python train.py --n_layer=23 --d_model=256 --n_head=8 --n_kv_head=4 --head_dim=32 --d_mlp=704 --vocab_size=7443 --activation="swiglu" --norm="rmsnorm" --norm_place="pre" --norm_eps=1e-06 --positions="rope" --rope_base=10000.0 --rope_fraction=1.0 --qk_norm=true --attn_scale=0.177 --bias="none" --tie_embeddings=false --parallel_block=false --extras=["capped logits"] --init="uniform" --init_std_qkv=0.0375 --init_std_o=0.0 --init_std_up=0.0375 --init_std_down=0.0 --optimizer="adam_atan2" --lr=0.00146 --lr_mult_qkv=0.4 --beta1=0.9 --beta2=0.95 --lr_head=0.00519 --grad_clip=0.5 --warmup_steps=502 --schedule="wsd" --decay_fraction=1.0 --decay_shape="linear" --final_lr_fraction=0.0 --batch_tokens=32768 --seq_len=1024 --doc_mask=true --train_tokens=325700000 --steps=9940 --dataset="wikipedia_en"
Each number is 128 + 24 x the weight over its row's rms, rounded and kept within 0 to 255. Layers, rows and columns count from 0. Numbers have three digits each. The size before them is the row's rms in percent of the matrix's.

# layer 3 attention output (transposed), 256x256, rms 0.0606, rows 192-255, columns 0-63
106:127135129118119105117127121105111159141128149146120103131160151170168115129143133130143115138152111119187107098111132153116109141126130150114137152124140168134104120143100105138132139148169129
107:161129107172150082125127195170117098144136095091102139138145144126096144154159114134115108115144155159125172145142153102163135121119153103105145132116138088132095162102128137195117131100131144
100:128131147124127160134122154149132120136078115079118149187114096098087160104160130123144158101116148134097123159161143139130148123138173121111119103150114102112129125122154166140140099107128144
108:133136122132126162155115133153126119103129140109131169161112140106106119128108145111151177110104158147104162121146158114111127133138120131132092128135141106114192118113115127103114124102093145
114:106146127138124103132140128107126136125138092107109098132159146141163122149118128089147118138154129106181100098121107146162138136112154124115134157107143156133142134127100105152146132161155091
108:143113149150134153132100136142140106132143111116108171132119114117127123103122131149134143106136166177094162121131151105113151092162125124152134161143121104111130146117148137102176115120075160
108:149131093150145174123109123167141102136141097107139168118086108097099129119154157111097159102122139165102170120177130120126147132136152115160120124128125107123126126112165140134158125129105132
124:109160142128110148124155080127119124095127101124130134107143126078123104156126135126139119088132126114127124101150140159146131115129102124139124111131150152126119170124127102112159174183120148
104:100140113110150102132131134100143132124145146153126090129142186146157105186122108136101127147129103110148075117114107100166126139138101129104109105102116157132162112129098097112082153140153098
119:119122136098154127097128113128132132113147144167137168081098131090103121160146175147101141093109123117086127137157125140115117135152089110169118089154131116132160118111143121100102150117093149
130:150124126139102147117112137128162136154109145070117130179140103161129164085123098098128107181161116122138121135109107139117143101135166146101163161149124148123113129142130175159162118115155095
106:139122139147131160118138116144146095111106109111122160134097113074107156110124124134128150102121165131080160144143123137129133113145134101134133092140105102117126149111156150144155131106098146
106:114137112137096103149133159118118151114154125089159118132150159146143085124120126099137114168093116115160092146095130105122119140080142132094122157098138143141136133121137120085090094127151059
106:111120136100147112123149097094147131123111152157137063117125195128145128125106136155111120151125095120152082108109124156133109102123118134079132100160126178131143133120104112154106151145155136
117:143124116109147169129102163172145134140163109113098116135131087189146125146118107156128141132180091149118162104153106106149171117143082131135119128101108115145137110153117155103189135118099124
120:108140128139112128122141091107098091123111124126089153074127101115127135124154132064114119099118138104179120098123116166120111163114155136127148183152137142110097145110163129123146149187132110
125:104130122150115119137164082116118107134110095112138111110127168091119140139103119068116116131125141102174087125108108154156132102121157133119131139129120130122111166115116115137124154185128103
101:137103126134131179106139115139133119120084091148135163124164120139167152118135109111126138101146149137091162121150094131111148134142134138178171175173135176091105147124130135132148104163130134
121:120128123131117122146122150111113152140111133100116106184168147178135127125116091089154099170120118095186111126092129119132118123104132148093132155115146163128119108140094127140114103131172095
108:128141130116125123120164089103083153110134169143129099083140142107147146104109155133120085136150141107142081127122098149094098150115082119109141128146126167132150118111089118103108151147169151
103:145126128145123136124112131153146093137107106111145172112101128096087155169134130123117142096100134140082155153140150112123121134132140099137129117157143079129113145104166141125097138114082149
117:136117116151134102147119153123114155120138141097153163152116143144129135085103109081148095168110134114133132162072151140100148139090150125118133212117152127132150142110115156137117075109173087
105:135132104150123083115145137148094117146102096126102095081113137129097101154151115076114091131133133102172100155099133093156126136112152128140165138089123092150086167124151101133103153170123111
121:114138101134130102153122154094108166123161125110155127176156143156138125146103108096152102150144108090160124148116135145162114157100112148129139168103159151155144131142075123166107091115181093
123:115121134108111163123116081101144103125094139121105165106119130091117178113116122075121133146119145114130108106116119149104128122118140125131134157191135157107142142115128149103127146141110079
127:126143133115149142130137097113111164074176177172128129129142149129169112098093158158150127138127134129129129102120143118100097137164074136135121111113127178119184099149087110089116143135147152
129:100120122129106145158129096100119084129098103107118155130153152117095170144123092048119142126139143110142126116105126154121126137108175164138125183169143137092127154098131130137124111166132099
102:127120140109103143125106094109150120133111142157127116158107137171126109128104143089135112159142116138166090092090124128089125122132154181141120156163135160110136137121094136148112118161140121
100:107173110143121122109118111107138117112155138134116095121117107122134091174172128124145119103102106099128120124141127138164129179126081116162116111093155135142148103149119110106100147168099127
123:131120137174126110135120119129108090157096080093087134143122144118114095147149098082119142099174124152163122114124114114145157117116178146107117169120116069155091151138160122182170145165105108
111:122132125117118117148141072108129121105139156143113114127142164093165127141074139091124112144136172097171113099136121145141110112152123135130139109099144164140180123146120077121100160165127098
109:160105117137126138135128156160154120154136079076132134150146138142139122112118108116135164163129157142135166109132114131134148100125157131131148150112095131138115147119132147175150071111129091
089:159150130138138148104119153141118114136125172169128106120146159166089127102170126124134171097092090149102113068143143105148104145152154161208118135189112117141112139166168112135134141127139153
102:166127150153140108134112116142054146120139173167128092121166140123085140133146147144165150142133152122113132102179130106155108116140187127127108144103118130155156150133142151148121165079167138
098:135105098132124120133141139119121131071070082096121143146111102130153128131116145116130106121164148116170126197159117123108159104089093120097118070109144160139157137088126139110103121142148096
090:140153146091130116115150143135120165145106179086101080089154113156164086170100128136113104138125154135149121124121108100110149125110128129136087167110123139145147147129146138082108141119107102
092:145140103142115128123138161147168095133193145129158158125109080123124104114145148103158119160182133135179137153144123147139115146137111118128175153148106134152118148118106143134134147149148138
099:114089170100138122120122134135112121154125119174082128127157163146112134139123140162109151129119122090106127084133140138132117132133141180145128161150124121129132130128109073127142145088100151
095:093134088141174086117116119120102163132124075155141113116134127137119153131164120130152134156121145121129133123185150127132158106111149149105120129099068128167143160143115119159157161116170098
088:152176160118112135153152110118182099091147152115158134161085120144100126132107134112118123117172130121152135135133147142113109114095131131111137084142120127131084149103130159152137172129116123
096:116140126128139140106130122123145125137172157092167128114096100109133126120131140126172099144104141136126133136124116132172135133139092097136141128119180133110113147076129144118113165134149128
094:130120142117106061105094127109141114111124117139172132138123116176137140148121102127163131165136121118127113144128109131117121111099119127103172078103197140119125130104142157151136096161130097
094:097110080126131153125139133139201124145164095114122123113116132090133136121107158123120120139140091120162145122131116121155144149141115137139121102134157139133155092142115082123116132154146082
086:124112149149125120137158108094090148088142112102126140120152187092139138123092107120153161163137119111114140157112123155121109107131142149083108090101136112120129157095090140152137123083143114
098:137156136129115143114185128075133159130163163134150133125135125150156114102140148106155178130088145138140118125102122142159117123122168182112113150138123094127110161091135138161142131148167117
088:150135116157149139111139162122095103137128139134189109168113166091122128086100106155160102128113119110084105135150149138167121107153139090111119146134128105127112092138119120115168176123133179
103:122120123097134114135093153152155137102149140108107113116135158113126140194156170122096130117132106087096105127100122168125146115124078125120156110112122140135118176127157128137155117132117096
100:086155136142102134109124092192128156154137161139098141131126097131109080097175128125105126108119075132126117094130100124080119180132173150126117156172128116128107080105127142133118119098118124
095:112139129148103141138134139146162134151129118116154131128117142148120094138132160113121112116148105097175137162139108147120149102154122116134163126099120129122096127104103129086115132158102143
091:143129097149148132108149130133108111110120125135147152123073097152116109146112132113123112131167164119140153147159101111144115156120123135124166148149149162107092133154092095104124072140140127
086:151143118107104156122134170132151109094129158117143148106156125139119132148150147077141128075098156131147146148119092138120136111104106155157184122162128153135116157144159134113101128147128116
086:150141102150144139100167107164078134118136144134119100151134127087114134066133090118132099153134118132094119161114128104152121140166133111106098154146122105111127060144104111120149123102084172
098:115095136144096104148112164126181124124118141109116142095101142154147096174097167142108167095155141137182117154120131102121136137141109140132145111105163138119126136128127117126098148131077124
092:092134098127196143103153105143160120110128148151112159071127133119148146135149104098126129116122124084118149160122081145095186128108142097132133114126111140159164138079090139155131095131172135
103:149115148129109136164110124130195136139107114166116132149102186138100119115151135100122118103141135124116128105135132151102106156138131135163122104141118124132127138145126095083129136128134140
094:114114109116127114129146156110125154094125093131175119140150181093146144131112115066146135100131123118114130127069112146174157097113092144142132145112133123143152193171140137103169103132162095
098:067103102146099132110147127152155128121134129114104181121133118106148098103133149126108148137151091155132099153114128137106151144145131121108145140152141137126104099129108101119108117135116140
090:175147117128150125115151110142076089126132167143129114141157101104123146089122116134158114157093121132076124084089138099184110090144159141125098133142122100071121134159121131110154121131105147
097:117122140088130161116129136134140135123112119099109153100162102152128100165132125095131157083115108100173162128121077130112174166091116171147149152084162108111141117141121123116134099135176113
102:130130110083141147091137080146177097130145090129112134158121095157107126126165125135086103135137085118152146084121117103099151177110117123144118154145129115131112063121127100118112129147121143
093:125137134126044120158084143127177104135112088078143135133167183151127098145147116093125137101112064139121124113068131158110119098143098116146169161133140136135088144134166150134158122172065107
109:117129136102126143118110141125098135142112131107112133091143156136107102171176151128133130103126103127166129108135129129053129146113173146126132126132139103146114129143142127128117151126154111
111:132150107162115121141157107123154130171174110142119152153099111111127129105117138164110089155160145152134111150161125126129135108161130097135136110108107126112113119134132136123145133170098130
101:150110138138164131110135130093082151134152151159144085106140157126124132123151153106146148148074148127108110070152139155139125094146150171139077152140077095162136182167130125144157134103148119
# layer 3 attention value, 128x256, rms 0.0412, rows 97-127, columns 0-63
102:152153123113104097106139141124139148124171155147137129166140088153118172119119159126150078114093135140101124148103091142136114117144109109140139115130153156155103107103116144150134111131132193
101:100148152128093133109140151110128076112105139101154143126115164101116135132106138129083112152143130105117144143115140134113095133132132098106161151158158123093134150136106132137096108161097134
099:154166130124125111149095119136171126093125095145171130130113110132125106146096110148084110120172162148108142142089116169139109127155157110152158095159123104128108134174116163109144127145163085
105:145133129125108172161154099114138124149138148111096110169155110130167124097147109143169138111099087134099147152097135123124179111130142100086153134119097112096123093160125123139144133075133143
108:162129099158129129146133126140122116101102139126132118094156124135106106142121112145121121118152181126123112125167123179111162147102123122114141161115118092138146127156169190114066151127172118
100:130122139159145115145117147131162111151101119094160100147112121148115134113106163159144107157128133147128123155105157165148116135138123091149126115132151137139095093131099095145133107158095140
110:163121129113153133140158129115076118130139123121145122133180081112158161107158168104119125146138089116072145141151099121126162118112158090133166161125087117149114124121164138158155143084168060
100:113127155102165109126155120150133120107157150113108144099129082105197156164109150162154121151121161111119167101096102112142118159151101164122094104142111175121126115139122069113131149095105095
106:159105142161153158140106156133122101152163127099117084124133112144163120156174144124115156175171176152134174113173144142161090142150099128150096131124119128146136128125138095121104159122140072
112:135130120110100157126148119154117120105091142139061176115104151150087099113110167116102121111124135105084108109123116125106183128091146149111138160141119123110150113093109139108144150151127139
105:132117166156132091156100178134097081115096156089132123148175112124109094155121162104138124137125140105139139165131110143114102091126104115162112106140140128137120118084102150116101153117132126
099:129165124079114092110124148139133114151147091124138118124110096104149106161169137147153143116133114091169140174100105111150109108116115149126173142088105072161127169125121113110141154094126136
099:119111151131101097100157144124095122104135159146097102115126128120136121125140119109119161111108119120141110084128084136117154090170112112105098098095105095099112095108128152103162139141139125
108:105147161097137166136115185182119114135141100138128133129117160096104122119144147157159084133118152135126100101090118186131133148123135126157125166130099156125150144129162159073116144149138118
113:141139162097149164129145088123113158178148124111120158112143091156126104122148141102129119106099105130078099172167161112115156097118127106129112167139109111145140152133133095148172155104128096
113:116159119086133114100161151107105139151149128122103100142159103145169145151084164101143134112093110131119107151144145087080148105132131149123109131114134118170151137158123135150138154102138117
100:116117124158138165144108086127107102152110102157096154161096127131159107156103146118103166143129126122137148104151096085112127137157186087099092164146093113104111093103129143140140092115111088
110:143126132113100117152155102101124120123090135165133168147096116096147113123121149146147125120116097106128147135104160151124107154078144138125150141129101144119126126108145147114183144102110149
099:157139134102171128110134065119135138116127127132101119133094082168131129134164092098142146127101107115165173149094133119141100138164171162129145115167159126124144103115132092133143108123096122
101:160084148133113139150125168127107105124159158114166114150103122100169110164102129123074103146143118142141103126155174096102119145119132094133096099146173154152080131099083153126085163171138121
110:112148136102106100117146068100118160123143140126120163090093167134117124141170124143087119124136154129134132144098148104146101114126118135117145115127130083104168176129113126118173147127096094
101:096165084115155144120141154090134131161106091150151131129170119125164165101109114113118123153131089150106083163134099085086151134080133166167126126146123101176126157153150093120123114125146133
109:113128145134108172131138116096146186109091140114125128129144123144144117107132147108114161130131117154128119130089131127113110126117164098095144104102115145110162115114119093096154148144147142
111:161091153144156096102121128102151135149104133180086153135142093152093100161126129099086157105113107124123153149130181146113147126147119097090130157150106127111146137136121116133155127084107116
109:113144130115125133123092072119115137086125162146116090098129104160085134140144111145158152112188157150154179145130135110139121137149136162091136104111124089117177143145167087127153125105108121
112:185102148114117098139159143130144140154140111125090143127113133112133100119101152100073132085139098123121113112177137152131083140140163121125114118115112114101128141178095142117133113120157077
107:135169105123157181088157125107128110103137154154087147131103133147091145146168105133126164084119122093117133082089151130135165133135148131153122109137137114113179172176109147111131123086117125
095:130124121095116108133108138119103152108116165118150109092184149099110143097116161123130134101155115160097115139146127154134122116151138121120127129107179133118137151115107090128148139086144145
110:154145117121077122108172190109131096129111148098124145172148113120174128137133118120121077134113129136083130122134163149082113140095118135147114158106123143125145163143080130118112106135121170
109:165175095094189157111138099095130152136149142128099118148139088104120133102089155141138123107129120137174134143146123078099185104126154158120112109128098097152146111162089110112128113088180147
107:127140105090127100157087163133130110119093129141148127118136149113136110118149113133143063154093104116107103114092121117129111122084139115160114102093101128113158090156130121083099125114101207
# layer 3 MLP gate, 704x256, rms 0.0569, rows 0-1, columns 0-63
107:127112147114153145111095109142117133137130143177087139148128112144130121133123155161142080121120086184095105115144122086128100126124112166118137169157162160124149084124125151105134130097105135
123:151172131122130110136124162171159122146102158173155096108151114156081074137120175107106106123140133121150099107136122124106120146139132149104125191131141105141090127126145125093086120142108111
# layer 3 MLP up, 704x256, rms 0.0549, rows 0-1, columns 0-63
107:097153117090099123119112174124128129149101096147159131114117164111090096105125118137139116105121154107148130139116113120121105177123130114117116125139141129125128113124142125123075138148191088
123:130124151121110169107103107108128129152131109077141120116174124130135132126144102111093145122117102164135146140162143114131164151120163136143138132130167104129152114164106138160132090143133142
# layer 3 MLP down (transposed), 704x256, rms 0.0489, rows 0, columns 0-63
111:153145146115133132103100145107121122126088092168136123160105141127109112104117111149135104099113127117133129136142099107139110123172112135171152121134128137122141093126147158166110132159125086